config.yaml
num_hidden_layers: 15
hidden_size: 512
num_attention_heads: 4
num_key_value_heads: 4
head_dim: 128
intermediate_size: 4096
vocab_size: 8192
hidden_act: "relu"
norm: "layernorm"
norm_place: "pre"
norm_eps: 1e-05
positions: "learned"
qk_norm: false
attn_scale: 0.0884
bias: "all"
tie_word_embeddings: true
parallel_block: true
init: "normal"
init_std_qkv: 0.0155
init_std_o: 0.00282
init_std_up: 0.0155
init_std_down: 0.00282
init_out_by_depth: true
optimizer: "soap_variant"
learning_rate: 0.00521
beta1: 0.95
beta2: 0.98
weight_decay: 0.05
lr_head: 0.00915
max_grad_norm: 1.0
warmup_steps: 200
schedule: "cos"
final_lr_fraction: 0.0
batch_tokens: 131072
max_seq_len: 1024
doc_mask: true
train_tokens: 662700000
max_steps: 5056
dataset: "wikipedia_en"
Each number is 500 + 50 x the weight over the matrix's rms, rounded and kept within 0 to 999. Layers, rows and columns count from 0. Numbers have three digits each.

# layer 5 attention output (transposed), 512x512, rms 0.132, rows 77-154, columns 352-383
449487460555513480553525433458525533415531545434451431409506482498483553507477500507498498474422
486517507557476449410497511481530479504522529467523461481558564530504429532513393453391481494511
530626534511540432650528522457517545495496621512423570359564497491529450396552528529521476497540
514523446540462560491482513458482450544519507437454544528550521495533447475458408513440551477489
510503498458524587517454493567613543491474490618624353467551574487535481591501467517515551496554
523522371576603531492502514462486542520447571566466452556461470479474525519576506522520465442404
505568603496564543479522626547429545450570539454464491413414468504608468387576438458578531506477
528514545527586535502447539545453509552486459493491480581556527496462408427533545410521454465413
560531512514682486496494507560398481489517479520578604573506463584546493585505532439556480549389
480495591487597587467432411439497542512536537472470475592522464583489536483473551527474494420585
519583509536480534452523547530488491464404606538561559506493510521482445518434534429382530393490
510496562523538481504511556548546397443505420538435441573475531553509499398527465513579440507554
400601416495543622539490565470485591530497406585497494446544550545427408424593443567426480501394
521384455489492407569363384527459390494479516469516442457462478520517521477578562582462506447415
440485500556533489508515457504428484530572544573403530472507504480516486511500580457488487550413
499504502491495502463398525570515531507412462576559517483596513489470559454557471551531564527536
571537486421531545489433382490580515487578599607518459568441460513489489546595447559557515580523
495560477540470446505519518553619457414492492450577620485424438521488565554527517492418442543485
539467496512566576435578475583534577468442492458369470547456451502464558475451513608469456458451
568430440451457551490475481547535464461471474541548497533505413444471481480610528514444609422482
537497524435386433407512496465581559487421444574531428510478546525422436545474437447463536585580
517593535520565448477474453443573476511457530543443571461445547459552449523518474466502476467576
447445534528577509544484522463462511457573480562618405474477580570563389455584437466449595603527
427429454524500493464537448558564493493495439547538457474546416461346490557498558665524513564443
517533484519572525474535575439443555576406512518508521462471511548482526501507524478487548524631
346500509456523521538453362519501507523405428468535455477483514431549584441542397472464480413470
459564480513445562518590411432492487436466549507508429603481591485554511584515431540471478554535
435442584472547509469460485469536531439516569469537493495467522481530547537403564447485456534438
454560570548472538520500495505437452468492434563492509435491441519465429426507582475569519495452
489499565394538464365514532469498551464510432572501534506492539518501397520550510522489533568487
625597572481540569589520549440492499450492549457395521485492520506542558459460423504520465485558
471432574499446562559489544464377410530516455459519502520459552488386447584534449525519596481542
549508565548613450531445480497532408569530397521470528473492446395462546555586537502495493483445
500573535493474508496415474565505532441538527461430539472590510454462457442580538516480575497520
510436551474408552491537566447490432515483473529530511504503409464524561522533401570578523508347
466505491455580385573516379458582509583538479487497535506435430562505546456503437488443481530471
452527635503465466452491566502527481405465492510447501497521534554397494486583568597561409526484
516494513420556553494473482456423482648406490535474506484471451498542424567472571674518455471605
547385465535499543474428495519576524451463595525426595493413561510511512519506561450511477547561
535494547534604505545549475514599497512447568519572535538467423424622522393450513517480478468382
522385524482496569506430465559540519419565513509467451541464488513526539496429367596392545578532
473624601461463448510438427549585486437533537513448533538519476426518425537480530500527586462551
418549490580462553501522578522513623515447394582578433564511596496441453511428476506498515569572
521550465577482475483486504529562557397597532464549557549494503474473577489511514483494449463571
415497623547539412413494445513432459587444563520561607463558468549458538400466568566553411523525
503443524512515532463462366559466440509484497513503448478551396497477473470550449509528507508441
499461439463548521550532465407506534495507479536524414488511524516548502571485446576491536585472
466559492592607460610619505536515462522516531508499545489537543528577568532455561508373459390463
554593573501492547464483562517496504307656511518511463450467593550528499458497537522528445569529
597509505425523517540490443468553449526413507449446406445509562425493508463480394542539520492489
526575506421467449465537473604561444528511444559478500556517494425483481451505478507482457416517
527547540496502472446472495586503542396465497414471471487495502493519481522423519442536544521488
496506537496514533551438462444500459474448419464432486551496452479437506526451494583488384447440
496454519473529528521371465616453488482460556472479487561569450481566463439470494475456482579535
483489510512484537439469559435380525533531486478490582475521515458518485485461512457543479464567
476497508541573505492450414479489526507514503468458511443593515495511574481437559519498477529540
478429541491462441498471499477507446494481395489506599432417522492513474538499533608432462468543
558479575455443466560467506560557434450426482498471582545483493559526537493430483440510513460448
570515535501516458475541451433529509504520484559538489474529509507456470559514551500463494469474
507514527439468489564520473493449531511455490505520528443509506439418492505461557523383587472600
506536462492485455476485504527513481554535525507561512473519483485512461494458522505481509577394
512472527469457520388545513507551551506458411543577504499492567554541607477537393454456453492550
456507383509528494515411419457493460483507561457492411459455492458540557445523572535480452543531
541478527532514567591577476525422476507489423536459560427503556510545506573490456510524482527509
506382513564506550537506571614478484400492524465470515560514465465570542498512594401524487541476
539435490549469475530552507478499497513498471484467466449432479490555485513497552499525550487490
456494441437468607493528518468457498508548443457415532471494436478451484473517524520427574483438
534507503417443554496564619515572529482493523584476589449488521541453478493449556488479483536432
595467456488506465601471515460397598468518495470537532409527548497523466545547514519454497590491
439532500391457505533594476413540532487478527537487558452503503504460492552489453542496468520493
432548525487485417566479517458536439531457566549465534511534558419503483520512465484499504575562
526419501512468483423474527541448504477553494427473483481441510494496444487517550491532532535454
471538444526512508498487499525463538506574533562390516474468485543498502493497512551541527444483
467518595523487490409464579417479446503447465501539550432584510435455450482417585482593504468420
484472480484635491526461478495516529493470503538530512534515450518554464389478478530564512534456
509551515442542478457602457471495516459451474442529491473454566547505511448490516575504505455462
498475563520604412448472447491486499533582505436447464455467436421521466513528532486491503496464
552513466479563528551525373494423485428389439473406493499500596588493534521579503622508439517603
# layer 5 attention value, 512x512, rms 0.148, rows 78-154, columns 352-383
469454514494582521529339487591545538515519531355546556489402421508523534450598553560441435501406
604497462576515484601485455496544545499533427583528516449555441415489549574548585508574539443398
560532560471589631467499553456456516458568412387440377419430497413474493440473494566586490476525
516455465514463545594463460534549474472461475581445463460554516550392469550529475550532515531597
542426394547558502496483530457447598521537544542556512536500487504442514465440571474518503520593
517493487525507585465468490577464553553559472445522466564495535493582494565502499503510546549577
570434480543534502639417426501516571548527439475567474505550462529430609396505587632554550454523
501476531567429473417405484509451613516518504485531401625427544451399491483480521538548534472533
520559391527473465460516483497527490491522590453550464630597506441513517641490552524385554332557
497495490446471541525532583499609502529490574475502564475510450543450532584491497489629490424494
472529507644459514496542426585489562508338423524446474484567519498487561485444485447506480436504
542485523487530530525473532560494485529572512481543503531481493472596511464404489561547487490517
508431437617477413511484429587445509495562425508497377519616565463561466481534540467473474474501
525462483441435545546538473511570476532519477466438538468441446516493513499471492577540539503585
493510517441573572479425420553491490495569534520441598493506512485497502461432498519389496479468
531598538444501512505489477556563448490524423536507475439509543480425583538494514557598419485577
453581452398470541449505535488601463483472543580531519484479483551462441512484505521393489414458
466535415460495623510559470479380515554376457488484555507516519525560517472361493533477504558496
513510503478501550508496528402465502530572357536394448451528465536544494464617458511536459574451
506459439487457544465507404482547485668434513502445525465488486520445509609453458495499539479473
534454481522556446392509452498479540441471586530527532500527535428534510553545526389522449488484
580541462502364498468461556567478540529454427493509396569415573499495510462532428509436516478623
401546477529655524503404401502493522452418422550515385456508397504444445458470556504428447612440
517502505530668364461540429479539504543480484496484613496490471497487590499493535496478473427490
508548556532517497476517484631525398521481524484568497494475523447447506514487551517569455503441
435501577516559439510513508491498556454465514426444599507464547438475535390600489532531447366508
467545394499487519480620433487564544550519543405540584532566510539409458463525541516540549530494
570548474537513477429541525429392553414554577472526527497481467456501444485471481513495470556423
465469490471494483549597385551511534497499515580469487576483471544462536539468534557516513541537
540421559461489567443511447457518446536532393443516464555522520523489657425543458495572562473487
502518495459449460635567568478471492447476501510485484463575553470476514495480465562554464462458
516514466510420425496539338447510454550475472577555494515568509519450476524536520509470451522607
458554479486558523487551603427498437573487533551490633562506562524563471508560445550464508469491
434395539480535390527467511501442451412553422569458557555441442493537467508406401465471496573429
589543477460514423496511526427550516484440575530505461544539519464471434552528578519517410481500
518461517543445504477492464449478499424559521529474468545535467557539606480509498553467533522519
552422543466625605443466437491444465481419471518609538491505459526521537531513462539557590390478
539445426510470518461431534427438522493441465380478532507491519552494462483579536405553484507428
526453515451450500429493452586554459473507368531457540444378420390601572490578451465602577533539
576531380525491504558441562555535628501495477531556505495580455539449417561471479469429491451464
529572540449421409504535457605491466421505542387586493544417401525467476580609523534444517448545
486521498472537484471489504517567598559500428501443550500440495449504431428491488511505524519511
504472550545426586520441462488594552473474644533505562535485587411502570505493530481475489548469
508435517622560442557549464533472431416493498446587442462469417464578500477413521560445523565576
515549502519495500479521518575432513617502484558472587437481579563528435428495453507537549559491
527527520443506437520501473607535561457439492542505454532616440524433529449492528522467510531460
427641558514620545471509514460553454469453551604499455472496466431460488473457528405590484432395
523471523536545389463486514556560614410460577439495533517532529482495507457593470578507474566644
537519637499555554554444519426577525496520475502519570500432519587573509408516406439418581420545
459479548524490517444497584513409442482511560502435575466464495480481519573511470559456487543455
501460499465495565500510504518458485452521415529558487509513547464447495477566474453527455525498
518546524526511482464530486525482443508568497542486437516553540556537499437576497519526695550497
540572534467489480515497530512505478469625555459463497484442555577500515557472545511552480465473
479487515451513420552467401536458442553519531383550389421545515482506477557476460454439495527456
437516513449460429417537555484540557460491466443530368529434472419506464516548424472402517530415
460492521531495481455509536493507507411503486531524440572569550467516469465504483455493573511465
491486495527499518434525550401563536529581480498503515496507456497511485506458555511563514487560
502532511532494570491471474478478406479428479496484565487512497442567466436455452599458491499542
551493459464563510502466365518533496508469548462536421509532510417510520483574394550516471509521
544512457578438514458439544444472481395455483530488498506471506539565431502512426502545508432448
454454476518497447558469540465483450492518504468455544488495479502526466526471468458567543509501
493487518503512488414581506513550542456430465477510608589464511548456485508473453525466583446525
501585553517423543483479515489515488513512500464594520537522538446427511429530492445375476469415
502571465507577520541519511434619488525461513594497625410475518451446524510527585582482450507522
481525519383544405481467471480463508507491545492525489538532517509467517475523447454524530420502
500436490524475461523536353518522463505406522459481472459524436501529431542530466532606518589525
484455512548507502566468417530492571540557431502599513485556489545504447490501505553546422477523
406498497513453495457574499546569549527585458463523493594526598515553514473513526510513498458516
547425492598507408548450473531466514593546515536604449471415459513490424466475474487523457458516
574575466490518556543430646546496447531649509508506488536426503483537491533518521568532535399489
465482459465518473498487418455600475463411522456466546533495465428412500536535526453452529452557
461506522417471419567559471546560545494438547479567472544550476435502531466489536525463529535555
456529468527508562612434479563534403531529490532510471554445483579578434406587466475496543516530
479553556483488562534447469454501546490512510401446473488414479592521469508491517485436509492444
510493481525430521407362557503486511531527558483477513525473479481514467563523493505483464539483
435579455446434594529493487560566511534576469466617451542511513548425517476434447520485410544542
528492471484530440492501572510500509474495526503469495496511542406502567512516527446462582532536
# layer 5 attention query, 512x512, rms 0.156, rows 128-255, columns 352-383
447543502575544517490467530472544485515507565580535483466495494566506462457437463524501572513513
507485473520488442518526498506564520490497522553525519534483441509431438522530510517531548418512
447508499477567497517575492454553488461520517507526541548508486474550491474435505485535556489448
584527523471452543570449522451440508511493504482533489490516500560516398513517455465494447464506
452458513496482476447477543477483539518461502599580501552470522471515501516474588556482542552495
527524501482500513557520484454463538506516542541424498610477427507622470439572445425470517470450
535520404525518473533522558429485472522485517498515492552489585593496519485466533556459530499480
574529455544474506521430575539507437532517541461578548443499568471534480469484561485464423522518
548482445483478577477521596488497452448507525564477523536484539478527453451479483494418559490453
457529468505493496448524477507447559501488551561508551515500480492534488538560528465441498487485
460463461510487544509526575496475518516500559494450534454643529455469530496539486591525501359534
528503495566554517466437523516456493383553501503494493506526467498471503576515576466397479449557
540473541454496541491582458510500563514497519408535455467578522558460598492442587537521527500444
545549490448537566515456458505515597559499549492609398507517436483535493468454468546445519535532
517499469456490568514483504450463518488566459432552532515481500434438519475452508575505466574476
519476433486492546571484516491484513467555559521419506475522566518513478500483459421512448486512
443539592519539441507487530541539539548536545498480380531508514507472404545525470491459528533586
562485429444528576502341525476484419463525416437560497522471580555415488501474528458455474503539
418576479511555480438464433477565450568560498537538479517521437504467493485557483516513448497571
436523490401502506484511552533480543484550427501519533545434485564421488484416476555534495518422
485507469567531510428514447451507406575575399416511568498462496598490475530606534562486385528580
523561487462519484503571483517458508467383508478558446517539553482497492498457497514546546534497
454455490485559587536487513473479467487424481483476548457476469465494494353454453427522492381517
415455598519531516526576484442500481502445449509457523497528497457550475546560541494549412465568
571533583564538492573474524466508465545530575527414516518497490522583538495506466484466459556422
449612548449484508523433528503556552501543508459583478454489453461520558536547511442559449573426
521485535400433531594507506511428547491508512588496493471465494517471440448450473481491560527439
613508445607451519598530518569526519564487552611515471461496511535466498493549443515516479549497
590443547460434560499546474586436444464561480521556560559500622569541543505494495551481514461447
495549511525442448580547528512529448420537515505519447551556450506469522567432480453435524480496
400510490452507563404459544551531526464530614464445530449542545463401454579458546518574493469488
554512492479464453433433527545461606428503399489610455587499516463535467546499532438493535429460
466612483525466457438433457456470426495516534462459558462478588551453555443518443504454464516496
585503539529553386485472501495520467463463542525478500432559456528583560450483479463527454568501
467492431520543485544518529516508477503482497530498529485481502523517478516437432485471526504556
486501570499499519478506526479506482512480483528571539555513468440508550515519554445535454488502
543535374478452535527550496549593549501579546480526535565434470464506597470551454459561597513499
578502504538501527505483537566521442526450486489496452590513543536576512509526503495482516520513
473444517486502489588518502576530517450452416553409458516536489508497466472495475527409515435435
472549447489503471521583467520491508482504485522464467577534421469451559513488499540504505584531
545571524431442451497476563613472473581447541502507477547422496534473463430459549492446530539489
617477424478603436552508430469528524459555592495605489492464527468467481524531427501417469489519
547481478435462477582548447505479567521510549425518485585509546495477507438489511514485429528509
530531562540408500582538460531538536584514497480477526606509501450483481465472441495506513533516
467474396612457464423532551424428536472571509522516592540512518494534535463548519556501529485457
516464473524398435515576533477516456459486530528514541483488498420528459502436511537451556512540
662545510508556424464565501581440524468460550432505488502510548572505514532516397506525587561483
432382547532496443535587473495535498484421492525505623485557633455461502530557571536433542517531
485552512544476492513522492548499467485457449450399513510530544510472446474474454480512515456524
551490405471615548589534519480462495497487523535462511461501550478544499466493471475496523464479
428465500531503584436527460443552471483482500466538527531540467444501447490415524427548473463499
492506484509555456538372496490551514557535579516429463458460567460535443529512545463498577457468
485530457412501493517492522435500451476491486534562471506493462508547537593514501476573520504493
418457511450466431463450467496513516498484514511523486498466441479499613510583489409509597388493
453509494529467501464466458502507529498579451513539526534479477545473512490423529531485430544508
545511466556561502511569505574520448544555436514429383530478463496459490526469516556521433525516
592553526524507487514489492507534456508442530500621564543443618625494543547591466505475528503470
453477497450528470505559528539504533446484471553407509464531439548421587490435453412449494459515
407549479531534469496476493478443490461501494516525500515521464478563513617506478472462493509474
566523426483444537463483598464544517527555458463503479569468539487478560572521503580479331494453
507523485452533482479407488368506458515543398358503533451602438523404570493510490573452458414534
459519427466484494500468475439477461454530493526506524503400504498571463508502539462472478455466
548528536540469500493607488549537563460427580472509476485519501504488478470455476506498476514513
527515418470537518486475504478512488491517491485470526412518485497503567484458514567467490499507
536527485551471471468535471440489406569554501452548630468498544508522599488479480453442444529511
504556439487503513516491565450567511432562543418509486509448471520428503429362454488419485489471
524534447513454444499531461462436503480502419534501499549488507508524521461530558482512500554467
432449480446547524516442543546538523560558563474508477493420509468453556507459496490477516533535
471507588420498543565495508535466464527443489523519512510520546498526524478423519456430464512466
459442554519585513454568498447523452558506512526476564480525470445454525506438481523471509499476
542507404526438542433509522479483425450515528500481543643428516489576539472560524410554487520500
455558524487481490533533524548497458398442545501438509525472518474489504456499571594452408446529
470539489594506549494468494537474545500483411488522459465472494443546470463424471534485495502497
560516460454493547584496507503457522514518497536492533553535485465517537459544568491494476456458
494485422499473505516479456568455385497444499484477517464513562484464450482545495523489579439547
499462453551400526474488582511509420527461502515528545461408545450524508527497496466565558354496
452498535465475528489455433487556516527512578571610522592451448500529534530503559506431518410483
391539453453481446490550455402572454509550473510527513533409465474472534517509495534493491532524
415528511499492599430533565490474454520475512526599515446449400366504485521486506476539496530538
427535490464424533568447402491468397501551492494526506472528508481437491489527548491543496497512
544459514395521578512501473436560508461452556487517546505529523515443494482564504415457508418476
561551518464544498563474487520461515536492388520483486476500565545519425528485521533541448568495
527534543488528519536500562465533504450499501480527512496580491457458448548486543459433505446441
491483454571445501474436430477459403532437494521512480581595480531566513472470455465472547528511
509535507501523512589484470461483509588516490439505492527556424482497498526479420488537519584438
545523554493451482458417449486588554505514554491506544548494486446519597458438508450417500529494
441493496552472472524511432579589507463530551550528448479560552451488565455501516470565570482433
496502505527537512496520491442502425515592476564451453485483540535512531481513553446444471453544
498454499519483483463484585533503521433536546522484497451561494523496447497464595486533548523458
427483515510568503414549451515491520423482491495446495526534486446509470509462522542478406431541
509424474486454471529503485546522491544565513463502528483502525481522454527519494580559506432467
528469486555462484529493421596538469518499487487505438510520534453483458508522516411518480399639
412435469543529465438534460479534497540536549476472463453421525463532467516448463497464429585451
388532548442530557411502569457551485529514518567489523519434523526491473517569475457466447482515
493471533462458482460509456442477513563542543498589481515585538473493429502413503513573496544529
498569442471464518543455469465460527511497506573452463531434462538426517549461491469445502526500
570484464471554499513527459464529536477477538539394461574424454553563480487465518553494508593470
511500582511428494491553522534521487468497523596461606439576541455477485533507499488517432531517
604516470462495443468446559541578500531539494474545556490536515445438502489531541434497589492465
482495435469507554584560536472512557503503487432478513454463483508442460522554490507455563457521
479441516482597526486491479471527453584463498514534418472583442556567501482496542519530493505518
523529530448521503572514421468542511533502474548571442511577476595441430471493495555497504522495
581521501492485515579485458554486420500483451495465430487568508549492465496592511521584514502579
536487561447541503472536502554478514483463526472434447527515480421492538493465439520488430484373
464506478530588498572452571438541477516504447481465511479463415515416435449545528509503464496549
550487463513517541493487458517526516559524502522474437499484567498513500485533417484525492497529
535494445537540465542489524537530418548476507468456423499479561487493580472437581568548479512531
469495517508469459506459501484482474507489510486501447465489527532509519500515481511544475461537
483550406578472485513548486475538568504552574534482545476519499478498418440397541532519471515499
567469534514531495586492520498529507516426510440567484447555472514440449554481426428516484429487
568486556497436520471536549595489496553457508490502462504578552491534472468554539450468576540487
439489499516551520618429531532532522536515455472452570567488514484470454448417513503547522508472
517522452468502540454431446452429510505590469476491511485463513475501620537458486486561428524480
441479490489484496469465429476450522502511470435455534476473493428482493570518536489458468475550
504528482480513514567516522559468530456517531475504533519533520465470585504452600497523456538487
598494524465536507546472458491369498532472506467474526501505563566517489503596513457476485439544
507564540507543551449534430512458492592431496494494497504469591439526469506499488521555514496560
521415454475532537584487465465514506470531495537480445396540515576455420522495510458498578505450
406452574523532540513466459511470509533535533516549537472478502531486460505470472536430514553515
478485487448523549444480445524485524471514450456423393446475474589516567436547482462434464594585
463473549506501464508567489438500516489515512543455503522551539474560445475501560545523525461469
524459458460525584442499459442491524506527548519580471550465480490478514457450591530469468439500
475440437441488554423445503568456545479514544458524449521427485510521457567563548521573519487517
580434487501433467555421532451523540485532502517454392560516524610544518488531507517431524501500
498495519485503479473577617411499531511511450515477572444546494473452542471458533482496528580516
532494535519547473545548460528554447559447564541433513471455605546520471466498528531404514515420
451401543511526582530449526536430538482413579545472595518481478467513519475518494562486482484486
507474539571447489508480456488565446517549500473498523473535483502485459468480510457500563482475
# layer 5 attention key, 512x512, rms 0.144, rows 128-255, columns 352-383
477458490523518409490480479448470589510486487591517485570405566540472536480450422582511490450499
426618390514561545510502532471482431515525488467556526512450443549509506459576467471486519507509
518456472452500424496485472539554480578505515482554485548395539471550565446474525509561488498462
532533505507484476497439498441453472592416565526546492493464467477535578550488539484484485536461
459456552521567493452526543522547499478566500433410494532561492507513480493500558435546485470481
481474479600486500469384655482422478480374497461523596582537519473501595512489482534542464405462
506522524450416464432491527516461570519477496485464478504528494469517635435556533481540490535593
409448469528493461513454497485494469498495471480458490437523533459488456474545454512515491477413
466556558509395465534555525453495539576499419541536495520549508461481446456540486410548495514418
481500425538529508551522592547504587425482511523484504463552557469482538519482471514515560420478
450573445463516519508501481493475524489595516489537393500544518541546536532492469514540479483443
464480551491467533481478465526530429530466399486417436490559432512489448475540445531506476424481
466494575523479472484516500478517552552564503486461572429611418500488564550522513569633528549559
525450428435517533493511466491541468496490416566547482515471561549500436466503497444451471470452
531481477534480474457577503477526402584476466472457506498507461529514477400456481561509480461568
495513521449500480508506565497520525469404499497495434440557546433508472553501592489462446602535
577457455519455528545522530531505437513469461501499492504465535503509449570446541522529487476506
508469475460529470493424471547431451499469521510519415473503524462530530504530471490401526491520
491426430506559463521527447511514427479524505436543371519459419553436484503464464466481402466388
506488506534551499505571440640571495585451535502480490416506487458441525536414583492505547596491
532500499490474461479474445541528552520430464630507417555457460505446511511458536469509494424474
470500565477491507514538477534503510498503524483540488448471529518500469528521460452466563514538
551510439506497487538498455545555484531504473458556534478427431604571466458568520493544436464466
472605542442515497454501479504515461523442445459516504484482443458494521427520466507480403575468
499437551506558509441457490442481463483477452549577502506483566520479500483468508491457463490505
539475516581452520432533490365516562581525506447630495449495461566528511493504498499507518518510
573496524509470452556531470509555494542505506443597442480602509516524498550487493440502613542543
414495546491530449514493431556436439508449503483543491559506457434507508489485469571436434517501
431527461477486549529463470465491520519454531489466502525551481510455543463481464550529534545517
455488565560544559523390514418513535532503543573552490471537484537533481532536434459437441492490
516535506512484544590513460542538575559492481437466362516468484547439446502463583517406482560539
535439471458509559417507557504498513463461463524427457541516480486566441607509425560474529499516
534530447529490468529438508546553454400472427498529519567533552485482437516445488531495408512456
500487464479534508500541489503466516482501578486562513516445475593513444592530430484509487419494
493453467430540509538534475493520547528508436558534534464509485569506480411494530527483450467420
529508506561556422550529511563465502481463562454510523482426490511486424576497547488458538467558
518460498553510450458528471478445431431453501560578524526507459527500529471496481538526522478549
411496501446485493568528401518495465529568482470445512528489460542529469459560507527474529538519
443480505487529446547479425486478432423477473469512546460478514593485470432524519449429513474551
542514442476501513472564512550507474511462442502498533500502538478455566500500509519453488394481
531497591514518501479479513524477561507509505526551497529505531483542543474364465516444520484497
462461458511455454442511491470501544574543467532524572469542517422510460531477493451580541489484
456527520508472520422548520483530503555448554526435504450535476411455521524557554465493614536513
529485455559489545447557505450522518476510536460580522530512483573457558572521537572522448584505
512538489561493511396532480602490470444513492493447398534496481477444511510443462551493495484439
531505504473486450518540543462540435453465535478511477537482516559489450489509524526497565392402
482461440494437525417556513436471515415547474530458551494461487481475427543492517482450555486482
427525467478492455533538644506488545477454496539510533574481547497483455480599460531595503403470
482555516522414513558449398461445434509446398501447528544525533494573485451497518511516508468502
448596398420521458464495462572533499511544541531574512478518548446494579507613488482505541511510
465488542494523543527459536457567506558578522495547468448518510457535503542492475432495532528548
568426541469584518533396549565455392518496506502498544541537513630547476519498478495440517519557
567468393499519480500543483491468521504556497491510507476512468511360430533525650538484536572476
474509417484531571551480500433523514448467540471495516483493451491516553507542486516544551552444
526538499513531449521530438503554475475475493543482480452437494452504481416497509560528581532460
496442519482533523396442528551450514541493527509551447529530444527443510575483537495509525517509
437550454469514496430470504497511484494460521457490554494469482511495432555490568477497475468465
478480458453400543463463569501464500603545501518501469540528484513497466518524545558469467549507
592484465488633509452539451510475471443550555465514527501504502464515522572523465423521448453478
563493523541507529393528522551505473573584522493367386520453469459501427487471521506446465537516
481566515523468466495525539358446540492528492541550594459480471500500583463507529582497447424486
680530511500492475573522492539516470489491488450434458499457460535541471525440491496504482540440
485521573534466431537475555488517503455547491577589504471529564510532417507474464499525494451492
557417515537529479511436521503438493447498500510496558541587475570461515460480508501582482533532
500508422520470419439511429423529562514401434461524545472523538508412563474486592474513457548535
524459480542491483497551461524568533570510464520464448526490535520461460479524466493528508430495
538432504520479503503558518572480477540505445506557506562490540563575459528449476449551481497548
555574461563525482518461522420570501527512488509575440484468499477488487526468575508443475505469
525511540578491463521537516529530534563528514484472529513562538504494498563540489497483466469549
518474511511506501550463500567578522460551587508472419513587525488447518512531518594509485449535
494491638544467396438552584501487535450531447536535490595571553472518443503436439457555474549544
526437559522431553487444544418427513463459516551543372540509427497493474544442490484500478526488
555566493487525374464572426469514488463493548482568507543490563527552464447489519525457577512576
535497574478525510494503591505515443537457530433541475443538435455537480452466503487429482545506
486481447333477514557466575402470486508515502499587479445533577493539589436531582496441554464391
463545443543508514487457577428483471448472474445486565519511432529405546495474553568518518470482
486397500421530501576480548546480553492547535474432471395471475587518498568508497451432500547541
544468424577532469543541449534509464546412433537474440537457574569486524461475499586454510446455
493542532465486526614493466487497578520561478445502384497624431528529512539521451444529473506558
552572472534529483466472552456536414514459492438533411484476542473611568473446454483526478495497
459541527477471518510456473487486510504473505474443446457560488441475518532570498548533514546585
497510537531500503475517497483451454491462502505535538528503550512494506490561500510479428474532
453451557464480525363559572512507552514459489423466530507510538499553492610485483530545451440531
458441476547482539503465437443445519551403450533574483574521555507485531493463497567433408482496
519493494565497538449544438493472453513536567497504620468515460485496602532592479524521467453524
528454523506490559538549535586500412444484495508612420532517465516493449442506603543505498546469
501495480519514504557504499436523453535470539454481495562482472592550437473491496510575505538496
491499475484503496496480565454458475556412516470520583500437536506496566508546475544522575514480
455478432468551494540478567462490475572445522518469455470536518484474448496505488487437457467482
513498521555524477493457487550609485526445462495498465481512504466559474501453446455407498467501
504526433520539472459584516494481450502536485556456539512509460510514524503462489472507592457516
497524458483538559523412562349478477464491478579564511505416504572541552531451575454480415545502
504528532453551539475417535494481451487489514475528492480523495472500400462455465467532529493517
499428375477526469500508463504457576456499554525516510484475579575503491466502451523463451528514
506524490550538536496447550451503504533546494565506400490548511509456461503513544496464442489564
551508545492554528523452499448548485449464441544445461422516552434494528588525451466572428504567
582459541438525502509540497592497566488468460484413518458441453530444516490472449478446530560510
477464436501488495541519495562520524505510488456431592555494512563513523491533515494446512512381
527467527473527540486515475518502542517479494491519474509554420446504496501566469550501498468528
512546481512448416484476529510568451567504505581536506580590489515573530436558538504590486489481
549569534440540528488407458440463514523501435519406421454564567560485451434478485534499535415492
571466543597578523515467480481503451547542574536416554469503524496440543515509610528522581513503
443488562529486481494558470517490438366495508523537491525441603521496502505440554556447447486418
541392632483497546566542463489470411499466516403523466531492512504515475544500476445461522521487
510479454465470460538486536516564513538520486485471437437526461511477568541480404425493465514474
467541548453393520499458461504430473473455533478487446498554490454528518505557457495553541466429
499450490436527473457403477381450511525459464448521426472470531613495544485569537474532488470505
508548392497551542499505486422494526481473537476448440594505411466519482468508459538545433506441
574506509493495491511420564545574530441460523463618433456484581495554526487547441541569509493435
375500571517447496489478447530526471492506496407504545492440459557468474501535594498511506482512
424529534474471534547427500485492457548494503518463526525548493590505436553517542521513451478584
504552511574499513548493468529501582516505494554526506474408486543504532542509467448477528487487
557546395409538577387448457468527470606464490439464538495416512444548473548470502542538505535538
475639509541540542542503580527622506543546544496509529485506470519601549519461496461515493543493
544454529493483466414548493488502575544554527480438489462526464496515468548481527501559528486561
558548540474503464486531445464581483443507540509457499471512447448470425525541564516516552419558
482588546376491471513486482443477510455531509554577501458632550533496457553505480489436481541491
462532490527492572510544453519523566546474523509504532464497495429477539527574512428502565526492
533553412511490411444554567553470526423523524542459514428530421432533490510418462445579473510548
545546479485507535597493504537465566477473487536565539517518504529434493489505454562503475466495
431552482520457537591488522547482461486442488518473443531515492463455530512487442509539524456449
438523493527495469440468578544525502495520470468475396414454475479559534509574493452472523553566
555544385605473518473465491514511485555486574463411462525406486554465459501490470477505551473466
598424530597519552547459597491500540482557473569495556486588541544506537552529522511457512531525
424539486477465559535475439446464485505538559509437497521539490501469580603525517469573437483458
503494466483460526563537539489525453533513448499570482512504594570500519435461514552487488503521
527490544552497491455454457501417500508584415458600576476506541490504477504538570462453542431520
480466461570463499551552552499546564499573481562545532486583555542510519517591453574547405424478